Each number is 128 + 24 x the weight over its row's rms, rounded and kept within 0 to 255. Layers, rows and columns count from 0. Numbers have three digits each. The size before them is the row's rms in percent of the matrix's.

# layer 4 MLP down, 384x1024, rms 0.0509, rows 27-81, columns 256-511
102:114134125096132131101118130080141111153100093175166066145137167124112162151137064158169143105114175143145138057106130112124139134143147091095161147136137142121150134147102103142131130139123114113117145143133098097126070123125075119118116144107158102198097138138167172163169152119144072103108106149108095179146105160084117142099098144081120141133148130140163108123106112167119121167155113121140079125160125114129174149107101078115129092125108100089132148082114151106110171115125074160097101162169110141160124113163114144119117128135114118122144150125177157085119110115128146162103114128120106181114131119117128127155130122112110080092111148152117120148145096146134127156134148102138122134136117108118103143168136180144174140142106112098127153128113115088111124111151122
095:101128124139175088159144111162101127110108123131128134128134143117097158084100125138143150109079140158151137137125128109120095131123116114088067155114132159182117077157114094137112106111161195162120115128091120144140149162096160110132102113159143087114152114080135129151118112151113119170106095121108099121141143132154104114153112146138126143147141156097136118156175104088106173112074179127128068152121157167155130101137170114143156106123136128095155102115107097112118127118136140138134148146152105131128094115117145124110132114102117145130118138134105133151149136158147091124059097088166145126084137138136121150114109160074070091138141170130098115109135107128118147159112149098128117158164132111140154119121121141143124122126130161140148097141162102141100111143108131
098:119114145132088136121079119118144117147151114129134101128104133112176133139142145161091107148103103135137112187126169101128153136105115145111067091132113120107154129131139107127154155136084141106087123140094149173118096146159140134117074097120130160132116083140081132157110160115102102129100110167093095140121106144124142144148138114143112152119139111129150116150141131130154155123111141159139123131136127097134143112131165134108135101096130088094160147125101127138159112146091153156163112191123130146176087122128133130098139128166117144074141166148138119173089115130128133109106144160104121146138131138147111107132148146161150159134129146110079119143108148137140139118115106140100111156158149132147121156168151098093130110145131142117138160135108104131148136156075144
103:116122122088137100148102119123159139134159155157141171120127130099099122114143151155090150118079103125140125115132152138126133093174084106145147111104130145124132121167117178122121090129135144143155171135142098120123143143133146160128099141125163133161124138172160159148095121088165146141136104131147117105104141115134118168128161111101120119122155146123130120094133147121089143166126153143151120157099115133086102155144174121130138150092126173109074142094129102119109178112096107117121194142110101109159134166144147146143129122078141150092107131109132143156113075133124113161119104167139161106183134125132118147155122190149132151130125135131147122148115136109144108153115121128101107103135163107078108118131140134131118128144121175129161133198092101097127098149105156
099:131113140146140138096147154115102133124124138109090119095122115128096119159165143089133095108112118116128153160128120142164184140159146126102129125118124128158118138117071120131117111112186141122132124112136128120101160097143119130144115119105130131188139132103142180141091135119132137124147143122083109115145120092107110168111127127136100133114143130109104117120110114116127136094090131097159154170122103137109114086116136111158116120131126142121191162171088139114129161133133104100074094114137142161151134130113135100147106140161117114095087137142078102105106109145120109093122118133157072101138111115148082137138117134107181094105085101131131146143083149162140136121168092159140146078130153165082145075139139151138094163137126133119137136104129098125126155099118133
099:086151146161104100177155162123175121121158133117141122124158119124178136144152133145154139140124123154117101111126107122125142125110156129152130157086103127129109177157134141121146102148123120142156132145098104102100109160152086118121133138149135152106142111099135173148118107104118138115141153154156072085129089118168145069085165095174153124128144184123067129098105118141087108096078097130117150144104148114132105128090114130086119136128098137133136160120104119138139115110135122153120181138113184163132095126124178117106138161110144165120120114116107136110142134099141157131140122107079137120129070172170120088151127109166100157095121149137135137119114145138112117123119128167123127126121085140089097116147138117119143156127119107150116169122096152178131106087188126
106:120110109150129141131169146110112125131149100132124122121150129119151161188135132116164149139133108117134142133129115197149094116140095207128177124088123118141131151132139128158144109184139141085085163143117173166123145104141115167171170118122139098157150127164149115148140159123145071102075102142140109161122135180093086149142146137148163082098107076102139130073119158154128154138130104125104168147122157106134116109088118120158132096151152079147153140143101113152135080130145132134120141110132150135135131102065112091113103148132123141122132110106122118139115104104196141121149106121165132108109149166153101112130100146126145125144109139164116119135145096130151135151136131113092144138148133151133143158127115111108157125093144154098095158106127123082125148118151122
099:131064147154049151119169138123114098123101109080194135121150177141112137122129096137134148092149083099128140098099124131114158117115118113104085121136097108133131145112102127118112115131105137141119148122146098135111132111168131095119125155129121175109161129110119108102119064103107136094144110117112090155124126119089123154135139116138125176142156162120112141123127137114121092143109159123121146120119160081116152109145125089118127127107150151120159075131143121136118127148098142167156111170114125133128133124118134131149119150111143080168121136124119121105114154152132122097107144127137134120116126132091086087118111119094160126107126096187119091105146118107123097123115133132118193105108153172148165145111132119117079064132123123154192157143154128135124156127116118
099:147157124124115098121168161146125121079095107089098137177149133119121182123146111146139125150117160149111086101140128131114096116140138126111129135129120118154153120156115154145171129140116126129119119161116149120086145090131116161140118136154123139127128132093152123094112085105143127131117101194122149150144096138113132168123116172172123155098163151116164125130105075143138115155130127115140143111134137166085118113132147120133121153115172096162164111100112143105156128119106105155187126122098133115139119152080103127148095160120123145095133136148103137139119162103141129123128175136145130144161136130096104097145118147148114145132133133082124103135131124110141089145146188111158071095131137139084128149163139124128139141142132162129141125120113138092147091134091114
101:100143128105130126108106092121087156128127157128138145128166145076129126126105100122115090099096146124115083119148163119149105132101087089106134123153117137136139139070151128111118101114120159163140154100137135142151160148100143172126134164105173155137130100085090104116173114135144107116156081103119108151117111110142116089147122079138137154130150158114120146110083144105096119102175114127127118082127110150122156123134119135134140154113145153143125177116146138100137067119107108118155109112159143151118164163135130126136105091103119138173101126107123100103152176117156130147134092121141152087132076093103117127157125119125119123087079131128092072136139119090152122134091149128128199101142102082104170132154129111144135154113134119085108108164171135142092100118109088
093:140151167073149084113130149147117149083128140091057079123183106125135135134133139133140119091126115145064074160121112151116119160120126176130202179155105136114118125147084178112102141100120103137113138121152167117088124146150135126097127145154147162143154132131164082125126152130090102180156178084113125098140112124125163120069141138080162139135143115189085135111086142109147115172149122124153138153131158119127157116143158122135128147133181115138127122113093157110124119137102130153100147145118093128135130129154087118161078099137109148142162135103144145128135095140084122135151146140129106160140119087075127107143108115134135138141103141136139101095126125094120091115128176128140134128101137101159110137120132158120123158147137144140100106127150163113123114140135162
097:137149191125111117103106123105115156113088066129117121119113109143122140100098124124126154137140131086125154090131086129122126102128141096110138124091148119151113118147081104110112064153122099111145131096129112113129149126216124091107106135125144082143148173104121112123119106153121088105119139090155172115088139131119112142124061126139128127139150151122180135128124146106125123143121167142177112123147141148130135101099110095083119143111184133130132152107080103121109103121097123159095126129110138098145128161150144140091140126109139100112128156099114127110172115110112139120156158127137136092094173157131150105122095140148152152144116101111119112116129165099128084119129140132139138151134098144127137149169138088172099129117139132148114104161132157148159101115107120
101:129101135091174097158081131127173138103195125106172152096093108160139069129149129105105140106138112126121151087143115131154125091111155156149112085134144155130154116133107159168137121158172088141120099115137139141123138132106129122138102137158117130125122125118120153112158090134124095142095091164117122168151100137134125148114087073120109120113063116134152054137164157140160140108121132110094115111108143132109143136102129125098129108114164125119138166133118134108133133129131150116144123154137133096140163133096108147092139150107110132140113172106107134094100145114135145104118151143123099124138176126129119106157128181105128145157143150156156160110151157095091168116105139081175122181142127120128177108128120131102102138111143126111123096150137138109114120042153121
099:093090090118145146131156101139136098119134154119143133131159143137097120130103149106122127113139121155094094119120119116129159140126128116119147124085126184085184132146134120126150133151111113118137111133140122133155117124153142097092098115133123141112134126127160119119152093107143139137089134134153136117144066098105132138096083132143150188103149126152129097092117119151107166094161133131145158086057119075167156102123119123166091129112110127110158112122099175121099128115109142114141154146118107132160093107114111110135137142085098133139122163122130141141160127108122126125148120147182135097101141106158124141125144089126137108112072116095114168134134124118124126137144123084112141077126105139127116102142146130122123160089160163143134153132102103160136137111134092
099:137157115160126118136155160136124114142127103135129121122119100127112080131135127147121130153135088120149112158138143107172110108164115084116099146118123143107096115174126131107141146089134097154111136153088161149112149174117146156111079088136161147101129134115112086130172100155162133197077126137102091114104098137121087112103162117123161190142113160143104174139172111111155051115156122111113176115139155127082108133125149104136128128101129152109150129120110166139120138131157151134102133095130098145129104109135140141119088184139136129142164098099096145123118143136088091099147168117150109130146162153132114164097131157121111162115110148089132153138141146090115156146147084159132145130136134095117115116115116153151150117125074151106125138154105124103114153099126130
103:113158128102127092154164122122105126121101128116092123138120124135138119122159094150146132111169157104119130119108133125145133094119135141111146138097141142125130110114088145120155114134156165171174202118144130078156180119123154125118100152173116161161123137147106096152117115115113102117109155114141123142146092114113136111115106161134128147123143066134104080123092143142149159139103149153107107115117106131156152094123112103102132156115105128121168164139151130084143123095169129127112098121117172108114122126104128117144169147156124085149112136147134118127132108121081111145149147150085131124106097092116164142131125132172124146089114128102105144119139138090145143154125090136152125105128074133156140137136137142124094144101100113121151153110126136135141177091147108
103:111101172108148146119140114149158099118095159158119116102177135136147165097162147148171091173114105153105148138133100182115098146139080082104170147134085082127168123149124143139147108173133121131123121128119108117137111155149099126131157110160127111129100117131115103160109142145097129128125176109131111146138150136133094150127070110168149143149147118110102105143122129120113132159176101088171176136149120106117098125161113115132100151150163143146079129090144125143135113143141098107134145071090090136128113152120154137167116151149134169141082127147097113094162113114116160136111159121114200116126134118065153087178152120104147116115141144146159152102107106135114134107096132109125138111119128137139136141138112108147124121131144100108133159116146118121137086146124131
105:136134137139094122155103085122144135145120111141131145112105108153141095111123150132084139088159120143159117080110130118139137100156120125107124156175093144126108114116149122146102110140168122110114101141147131156144129133149163075112147097170158134162106130165131115124156121161105129135122147193121139111139138122147137127145128140167120119093092135136149132122119130169144061136150125092150074124097122127158120147144087146100124120136179140138115141096119137153115094150141122164121130137118158134108164120091085122124138087126162150135134097134118101090119116115115131103136095139145145116188148154142078087114099077151128145119137112119159143145145075144067099133130136129185090115140133100112159105109158183142142156121120112121133114093110135098126156167097114
109:120103134139135108120170154164138117114096125097123123186125160146129158147147140112119128103109117119146070130148146159172078139138108143124154148156110125114140110126083133135107155055149101108082162148158115123154154150102135133133123093126158091069153158157161161116121132117085106125092085160106142130108120141131094158124095112141141153126169130135113159113147097159144135120138109096089155132138139152127125110110114178118168125129139148125140147111153058111123141161154092092124150142152103143124118132160102134074059119097173116107119138118123108125119117113139120113160112108152094134081165133143128143088085107095162136107139105126128140134129132141168123162103131115121216113143163173176156115172108148087151117107169113094115118160069107108110150087108129
100:103124090199154148147140117154158141133086139134087169113071153141134128154109127132111161148132146091099168124157125147125086073149167104109180145146140145067055120125150194077133149137121127087132182154135106088157132104104164099142131110135104121120145094135125143132158097133095150119108112112149090106134154163108155147133178095120113156096121108086127133115125128127131145132111127118108151141097135118123135160155120139101157135132152123097133111126124163143166108133113093111175108132139140146124127142116102175130143140134125120125125107123097117123128133140168119153151121165117149133146127148169096110107143170196086106118096125139158091117086155154129138124116131097135150135097147112122081124139121139106134141124141139129152120100105177118129152110145150
101:138140127137114117143092121149147183148117123194109142121082130159185098103132106150098107129059131106151106143132128104140105119162166145130138131124131143112160137117120136068141168145149147105124113083107120115146145128182072144150126162075154122121196160115153193131105129105177150093175127116095103160090077115171158147128150122062125155154071165135116133130108141116112133148106113109144099177157120119148109125111122109134107139129157121142150122164116125120118091132161152160135127162107109130111120112125132171123127121126109122128131118128089130174143153075116134129109130131129182145144123124140122148126121143147135160135142103073138130139113119178154113127156132140128133150152129078190104131118115125116135153119156116123157175100126130110150145135131126
103:134112119084137142173126165103086134110117162119126091167128159079112185123172116114153167115112142066143129141088168142135116091149142095149148150116144106098150120145131117144139104138191139157155113108083094134099122116138155156131083142144115136102110127099079116139104131106085133128093095135097111108116109108113152135089166120143142106174171155166102097121097106132156134133147112156159145100137117111146157131122135111140150125110100126142129129096133125124111114134131149149132109166139125135186144159178113115159157093148077175117156112097150138138164091120112167123140127115108132144110147159104131149140152126102146145133172074088116143114166103118108142103128143132126160107116142138105096180129159171173095091133120152110140151144144158148141120131089102
104:140117129120090154129152139147109119131126099170120106078146065086126179098129124138155170115139125097165132095100139190123124148166121124110120135158153124133130131102120099119135144111130109122138204108171120093142128116101141118140166123129121157173138125128135102108155141132102120132108104172117109119129105109122115113114143174136115162146156106139102153146137147125196117108140169092139133110161152160129108133122125146108129124128107111151065086133138128147103126147121108132150112126117115127092052151163164149121098139119110105127074101137130088130133124131134134141105135124136120121105182116111173112110149104102075127115103175128122127120093090159131142120105126133172147165146114145135146122124132139153135134107136171159137120158126121122107122170165119
102:088153114104118115128150143164119121168147152121139149160117083121161108120130125143109127150161125116130091097054146091122136149136119143147106102159136122169130139119139106121152113096139073135111146132131147108142115161080151134134106137132134156080114103096169082142136118112120101122083128099122144135111091110198121124110121128177063113110146118109115144149122146103097092113122092129112141127115117185191074131150103131153149106087106121111159102145156138105137113110103107128150132123102167140113144114123113135140158115134139086128162142139103141132099165137163128133136118148102063136155094116111145165103111123120122143114115110081075143125149122199106138131149146118122086101123148146075149106080141118142148110130158115124115108166152117104103106130139101
099:106124103117144124126131117118137114106095158096132131155114140123097104165120178129149130101112156132103146120137104101134118089093143124109072124119108129161133166130095108126102123150098134121129121131144088159125151119140091094105092173110155136112126131161172096160113133140132111200135117070134130144107106131173119170142153137132149121091096105129153127109102136096127128120118144076144132135137139125122085117171125086126133113155177153133148109137169085147122131129128145124105151129113088168083115119097116154139120106164164088097110144136119124079108112141145138153127122103115135188152146102156157118096104131143103122149141095164146128116135112125138141132077154145130108121110124094167126127123121120115120135119163135114156131098086138134111133121151148
101:095125108108094130144119132119126100079109145134138138146149144090136128142146086138101132125133100178185116147140139101125069116147121102185097096147147153175127101130069143153130175144141208125132116124125109149102133116110150161126111118117157107143114124124140142113143094135182159137153129095150121110096106165129162143127145129107104132130176108131090135150114148155145109130106152108118123133124101127179085092120151094149097063160174087138148125187112139131182070091100086114131091120103141157143140115109121126121152160152081143133122137135098132169143124131112164170139116151115157165148109096078142118119125135124160118131127128117121134144106124127143102106158098139164114110152154112128147079119138142135134128166103136146116137119136089159146146138102155
103:137135119133132130160080094134124114121108113087146140147131093118116154151096110152134084117141141088129136138077133121131132116086119057135092140137130150120117116102141128154119117073125115149120133158148169152111104125126164128123169164154129160149127068100129132158131082136146110111148122106148129066135110141177161160146112128114113153116119109162115114159100102148167140114100170137125118141154136124077119147113094111132145163107145108095139134125122101187104107130133127146146121095120133147139121114139116113142165152130104130078124148121121133100123122103115123110157149136138129128161145116082107122128084153101133126135122074145160115122124115115123094157125105124188140148084093118132136140101135162151124121172146109104106091114106130114142065153150092
101:102136095151164133116132069109126145160117106105131119118167134115131129141133125117121114110156078130132122148105124134127121172097114130174117103129146177096118153156154141122149084156161100144158128138141112150129143167127142138076120074108101128124144113150158094140115121094133131119171118129164091112159149137122080111168110111144150139115132165084118122118116156154126112133109109132123187139153116174118160110138145101150101096169110119100195113120134116097134146060132149137109090142100118125155138153096148109134128153114159105108158132116099112129115124139146141173093122143117132156205158079147139144140134145124134123120086149135137109127146128127154106150104115126157114109116144176156118165112143146167147131136122168094152155103124141111140166189092119
101:129081138118126141099071114122084124118118060135161117151076159151085124135127151161103109146121108188099065114097136119156160127110131128153102133114120072098107135124153105114109108126147124158148166131121131164140160059116129102135141132142132150109167139152131105099109125101060127145123167139181113154110092123134137104127083100159118128139126089148170119119128112143090134139122139124131110109085152120148147158099134081112092093110088143134163116094138096144103134116131154126166145133153115198132123127116095107109122110087125125144128124146160132124156118127132123142111127135118094131130125108147175126159136162125098090147131161123114108152100127188109103069068126137139160137095093119088111133175139076134085074115154153129132146109109099118122175120132178
102:129126145130133135121134103161088096116124104146063124124098116096110103169101150152162139116215125153136154082125137129139135151142135111113122142153090158172124128176118116144079156121137138105135108132151182128157131100141132133115128120091145121103148133118083179135108167099147121148125125099115103111146120099120114132102143138136126131138120157146159121085142137116111100149120134175139143094170108145115107119097099134103090147144153112136159124174146114112125104135137130140112155179139131191141096132091122134115119111107149142118117160097134147121114131114129148157133103105148113142115102107103137118121109148101116196150152127148071151122117084131134094097180148148132096133095108109116134093115184092144127086126134136126099143126109101117100124176121138
101:124139169143134158137104145156106126138176130125106122136174113118123102139158153182155152151149097113104180154128114156132124100130114153127131139078119092151116123141108100188138086114078163064131164132147162109134113107170103111112098106118129131107102163136133108115109128135108110166091152109106107112143100130120140104142097132179114162135122167119130120134107129084133160172150123137131172111111183133120122118148160131120062154110136132149113128102073114129138173117115142132112117114142076114138111097088130113148137078162156165123132091152148123147112092097082151123121121137128124118067096081150139115163147124146177115121138194155111139061161133169140130126133103132160104153129120083160150086109154167103122146112130110121132142139123091125093095112109172
100:118108150125133142129141116108140127137128144123119149130079134128125167102130136127085125133118134125099172115153136138134082185189126122095154147110115171135099115135099118131162125140129106094098162137118077107186113124105159096107148148126153125061112142135113174122107114126140139125142115141110129185110137169154134139138115127127110151118087094120094135104129146113098113157133134162145147133094111174135141181134109100148078120169155155123122161180109141118151096110121198109095149107153119140154118113128127126139154165145129137157125093107107109092154145153141145105133117154140105114127118117121160144113138119125119136176099145128181116149129167101102174106095120137115126135140143081074118152121160091125164094095118098156096133134073086114121110155124153
101:155122151112123161126155162103114153109145150120187157149146127115102144168097132143113159140130151138123124168146096116129139148135159127154158162078107134156099115091123192135167126086132101147107161094175166168158133125123119116093116123166141124093086124127130145091162141123111076102158187115113178094156115116171157116138106143157151153123167113166125123125132122105134149117130138151111110166139134097124136161176126139122113129116117088150102112110114142089113106160137126088155165153110089109133166134133146105136129106131131106127164065109151112133144131127159178133141130155166122138118158132149143124150158107103065123131118078130109162136124155143109128055121068116157141131155120149100126170143128099150115148164163098119152137114138142131126158128097096
105:144100122129076138166112096121130107101106106142062114142107098120142088104140123145075120071139179174134107110124099095132138118101160150139117144141093101180127137140153120124123135124147113123144127165130091137119144120135147119103102101120125118119139107087096116117129156118129112150149168166115101109117128134117154145116143130135144109157149100142091120135112151104137083127112093124133085129090170133175158137130151131109121103130118149095129151134096100155133158121149133104130141133157155139141187159087097172161109122102099108124103105097127093125102123137099112137126165128129099124132158105125165127166154126123101160138132121119126140158115128127137076132125132103084098117114106090112120100121141173106175123110162115128116113128111101125128078114166093
101:138137137118150105190113089109150137156125098148145111167125117144091101140120149105108150123078112117162136115186133124098113168096155075115123143130098104173096094121119123117127138150154128113122121130124135116140108136173164162114117145168109132082137140156140135129140144118129116119099117106098094113100124081113165138128120102089129135122150091083123087063176121142133090149122146087081146111163147107123116144145132136171084141158134130138116121155118109131125162148163081150221091175152134117112102151127179131114126152147127151090083135125104113119125119161141120106129122138155139141152128124133147126100143160096140102132100126145108077095085113146093116174151146112116109119096114134154145141143110101082116140161099143113096116114129107109144131102155125
099:151094129107126178149122151182139145129127077114134095139140142084149160098133106123124130133109105127089122135121166108137081130129129099121165133119143135138144135097112131183160132080125086082133116123139151098106171094130131169133158129138137149115129142120155149172118145160130153114106167142116162120110131127152161145113149117124094200104145113130107135113119123098149118160097131108131131123118089113137131111143124149138154114156118123126101123147160112118163101145168116153118154096153159109109105149113154119154140146129100073131113125096129119087134152111097154117156142117126116116136158116113152126107129104087165124190093118147154111125081127130131140174096170110110168132150156135114163109123112101145120135138137138110133096153228127108114102153124140
094:168149164110152136185167121094154139116110105109112096095123127136140128144129148138109147127145160159124114100110128102145127119104130096097157161159095112105141130135113144144137138110112136134162121119099125124112150132090151130140138130106117149146124086129118145152077087192103137107145109124099090154144143103094131145111106105125139132131163109142161121125146163136145134132096152098169141107156107099127137159079124108145090137110145151120132119138159173139112074125098117155121108140129139125111123162128075124128156181125152120142106127083118146144152168125069131109131120166147175160126103135118107070136149111165118086122121148163148112143117107162126102152136101110114132123116134107129190105118096128127093133139158157068116145117065112107122145166115099
099:124124164118073091150089125098133126079123119135123142104079156109089132131168104176109113116143143121142105150167117142098154123134121145154159111117111109107138123134124125174090104079092091126148133157118141119115141147151091182120149075132137188168131150088169130115132132136156148118121151164113128092122091105161107139126096129142182138139139131111118109171145125131089072148105127106127092144133131093129123128157126117122096133138137093172116096150130134155164146137173121104137092167123130156088186094121141106124136176137112118088112108116099108108120114121094129121120158136101100094122100099141094129140115163079167132118157069120172142123138165116129135141132123133156141136148138117102185175143124111161096099126157165103194167114137122108115132170158139
099:119138141125113121132174124146089150125089146135122117126152114120123131124135090099154124110103141140091126105125128161152101088125142115093183162130151111131124127109119121114136140118139130091144145106085123153177093111105140104125117141175122136123136108130105081127145074110120133118142134094122108106122108092128110085132140150161121098121133100110147140069151092149150165105152112129142156110112128148142105114109106157114148156125120151123148120073141079090125153150117118126106122114110144091122146100147126132152202095187120131083123127170147157125145125147129125136119094133121137138172112184124141152131126102104131136099117119116142096100160169121113101143128106157126122097102120150100109172083168122148084158105151147088128103127176121076150121131118142
095:125068182104163123162145128100142196078128082144176105105114137126145126149125135131147151126090113132109150148116136164090140174108139151173117129120147092158120112117118129147104137146094143137127117103102129098121129112078119128133086148117143125138155105095141130106151101152107132117124135149100098065148133144111134127096079131115094131132173146072131158167127107158115075130107158130127144138188125140115152133147099130117142090076100125092122096141144151170147133090117162107110105096134136089098137152150133149144125134110122105145129104076093111129168124146128158134096145168137150116147125114088130110101106099083135109140076112102150109133122132138104098133174111122121153093119172149116185119143145139093147159117142159163108144132103153161111136153104123
101:140093143144096146175133108148128120090145138079157135085149134112139135151131141156147178123107149146141086152120144138095081146119137134120108139114147128136164093137120114090135127127138094106110114141110139140107152129144102132114111121141148157120155101102197096128117107110157115140103148144110104149085098119139130152129087131113134133088135080133112132165148090135094128145127148110048093148112118097141135121145133121146151120120122107139136128085131080116097116111140134139146093165096121098131125123148162102081135118148094138127153104130088168129099128086124129107151129121124148107143110107092085138111133134138154156127154145139109135130124147113095096167135126107111098127080127126172110149109077146147093146154122151119080142137119102171120155138122140
095:151140161110110103150141142124117097129124120144123174147167098102160128134114133139096125145117123169147116129160127166113078122144120168120140128101164083134138100102145128098127138141118129121144147109117129138131137092153130124136126126138125187091086124162130116133139139127088117082146118197132134157108146103172152115110107160100158144109090109127122132143128142127089132141084163096187121105135120150137113117147092138103124138098094105098140101126148129142097110149118143115126116111117122119162134122159107103108110139152118154147115157154112091110141159134182097133124140160134142149181148100119128174134120158125158151159124108086180116095113139107101176085158123140142117170126130149150130098151119074115150158123093142132184060145079114104149108103163127
104:083162144158155124126126157076138093137089116105123114166148127104124131130113171060115149095120121126112167149174131139156113091125130091144116156083104159143139133157191130143156120129098138167150140164155150110108126171186145133099118147122138126138140117148119174154169155118119136128146147161108077153129117120102141114110116164151197131113141104145142154126110139157130098100127138130106150126149094151117138099121133103132089158112108148142128127135163138074136169157097105148085128105139153137109109115077145140126124085144111179118092114126124139155132130104132109180139145100111076120130118169126126138121093125115134127151154099100137125140129104100166113099113090138098132136156099162075121170167142110097134120131139143114193155133160134138167107105101117
095:125120115099178086073088125133151114141134154093136066157148151188118103144148111140173105168094138179212123136103138105099145112107113125130146127103148107151141135157141162132154152152090128122156132116150110149131158094165134127114115143126104121115115129138157147152171142129117093149085167114123148099153134129090124184158152096163141156111110111108095145150128139123159082145171124151129158134115113106125135131149116077093091115128100156125140134135112181135124153102142169120093134172121127130103090120123105114153124158097114099170135127106176202133115120131088136127100135139130108174142096120133123154126132100138149147118099098116063131088131105128112164079131118122159121132122122122111098093134127141143173126117150124153095138139132125126089163116114131
098:159100142116125084160124166111138145140125155124089150127093137128132193164135145158146157145146097108095109141165115142113108137089113140166115159143126173134088131160106107141086151124100101144097136123148150090108128108120162166108162144137120135135090119105121097117129175099137154174107139142139135106137131142113138144085169120167159123131114144152122125128145138162099117076113176112159113162104130139140150142136136161157135159092101137068134096155122138155131102151141119080180111124134127150139162155087143175101087166120146131154123157137135129130115132093136134149146134115140143105125128135130117155102162128150141151092090090157113129144154108157130111162107135098119165107128150143150123137123161148120131125168153099137142109125094123134117146109106113
097:161128142124149108105183143113086117125131183121106083100131145129110143160143129121123120116090119137141109151138160125134138166101134135094086120142118124100135129124105129169161111076117137120112116173131151133091143132135133112087135153155135113074172127117134131109143129124137101125130150130106119141218156148121153118130174103107109110130157140138133121104117125112120157174098137094139148105118070119086131107144100107121096168132142092149123107177150134172137120137124150101142182144163154156139141080117113146075121085109083110179122117090132104128152157118116099133107147105108059184159173125093139145093152108121133111144149137140121138114156156125095113158117162137150123123121106139087191116152118147122154180091117175120086134128104120150133130098121131
098:132141111181100126125130080111091127164129115106141173117141132087105083126085168154188095110115104128153108059100077125119133138098134145101137150116125151106171137164128144101117132107147111120178131119170077138137142112110110137151109195138176144087092134172125110142100141126132138148131143169140197095135127112161118147127130123111141100156147134109075176119144158118143120096127101128166143114138169150167079105158109128132108089090115162118126149149145134173071110103174091131137167138161154106126133132159135092133115115148159074153131164125141105160146176152117163135098120128168118105112130119111128112170141137137200099147153134141148111063109156111142142128117098147101138113146136127148130127133103149150144115097153094110138118104119124167114136100141127
099:154103088119154118148104118161139125156122126067111176142101149147172096136083110095152123118160131132138119153122118143104132116109122092158138126159125079129131160095175132077109153111132142150141119147152118140095125151128125155124118131115128165095141114123138111126103121113095102142124133115148115106109128099114149136055124125110105122083150128127136114144146097172149113135160118126115137144160105131123100129169143129149130164113121157110139139147166106124113116125169164076181127122182118094088089139122116148165149096093147104173122132093159124121076138118124156159136115129159158123110105088140135104124113132127136104137099141116115120144137138126107152103144150164141153118126098124144128134092116120130138085131091159130109130101135110130175130150131119
099:102130118089088161107147106151144119117102115130127150122179152134116143118127083132122149139135156128176105116143059114083145139136139108114111098128175084133168106095152137140094120131139141107113110153121147087122061166095084166118106100174134127106143121082096105147130159145143140165132136128135139150142142120168148082109110152113145128120154126112104151122135110152128156148112150121158087125139153167147132109155093120149158140154092108142131175123167142131144164139141166118116157137154149118106130145129133112093105137128126146120145158104137150119135093123116147128089153119152120107102144145115116057124114128091141123175150108133119114161111182074119167157112112173139149133149125121093117129125128112122143145092113170117147104112119178159129126150090130
104:139097142131144146120141094151110112081121161149086114147150120137144128128108098097125164105127099112132114169120151073150134097129031117147123144174143130104135106082113087123121128107085151104076136159107122147136153122127145122159152129140143128126174151125097120153106096086105131131124115112140139120152127161124133149107135138107163129119099125117100175131160156072119125101103144146089122117134133102067123139114131105131140128128150129153125101111161132122159170115127095154142115158187158132092159133139139110139149141168119094140102125133135084156112152119116172096119163149173135110131121098159168083142098129066122122147132165113106138111152124092162158205175126121123109123143138088132127146141129125109135117106159125136107117130126128151137144113106123
100:105139118141139137111135161120163119119136167152146137124081136110130136137145117117136122148139133145179151147192151144123107125130152114101118130091122163122127143133107109161163153141155150131121080122076126134120146088160126132112144106096112115145126119126146112150112148123154136140112176119129142100128095169134115133105145119099122137160079133132120114117108108154109149158115145127106150149139092107160137123132140157099116146128149139102159131092101162151132127113117095100129144100127155125154144143137209147143144137127089153115095114164146135128144152108135112141162137073188122112100140178167134160138092143116145124135135111097094116133107154112110160183114125120119104146152157148107166073136117088173106119119180208131164153128120145147174114084107101
098:100101140139098130142073110115160121146149142100111071154140140087110191130126119161148164120144144139157151120094112101132114097103125136122111148085152135128137141135149150114159104146152113126123165145102106118110121130148114135138146128107122150123110149081136122110146095144160127147118138152101157103110117117108140124117118117122102156131147144145129161138126129105141130126144138148118139111098143141133109152089106118110149121113087080129117142141092138122091162126133152128118131122141164173130140148111115142151114123105134130132129126110124190111112115154098128080164099174128136154163148137100106115168098139112107129145080142144123140138133138124141125120138138141131144153085124146166131140148116138128142130127172132142132151194137150140158122157117155
103:127136101131133110190146159102135169107198107106158096126105120128177064105127103127117125123144089106115096141106086102120114118111170129126134121122125105123151148126140081141097138149141073147157153141144139124152159108155132162100129120144130130149139100170157167112191158147125174097137110069136103125138137132140099117107119135101153119114094150114150114131150131120104125123125098093133136154128125108151103102134140156153120107087146125093115155138160067099149097154145138143110108139111139110098097163159141161149102109143120119104118134127098109128133123092124131118120120113115125108116149096143139114158082103120153115180099164178129137115088150130084148100191148134117137152171125140131123082130126127116153172117126124146114109091143127152119165097150173
104:065178110115138165139117102139128113065112167107130096156125157136133124135168129168142113121095133139123076193095191126134112107109140134158143136110126141114134120126117160122134113152133150171149167113123143110106140101150101144131173116106150108134075160091180104118124124103122114132140123141113107096125121109128156186125151119100120098175113079117109120129160139119133152130139114159142082109092153147132131125138130123181108162109205161094146122078140170128084146136149118169198152160151163103114120121165140122085147142110105130115119121124140134115127136111111137130114164113151149120114145169137145182123102148112105142124120167131136135131129115111137135110120092111136104091117123142118132101101169144116094138116139189161149100138163097126153075139138110
098:118120142151130146162104163087112128098157055089175138110112152140138175122143118127114146138161144154107133127121105125101110134095123120104136122120127154087109132123120124116155148158139070118133115089170144141125146115143118114124135149113156161111102123107152135138137158137131120121118181067105101167083143141149127125087135181134135143101136175129139151174123181130160080134118137137144146135110165118099081129121147124096145121067125117075129114100127151116155084107102114115121141109165121151126140115150151115143151083155135127118099135119113123095157134135107133155128158130113167129105121120149137092095138124144117133118151118115140124112095139141149152115152181098086103187153154146125164133158100147105144114097101133120059139152125116108130147136151145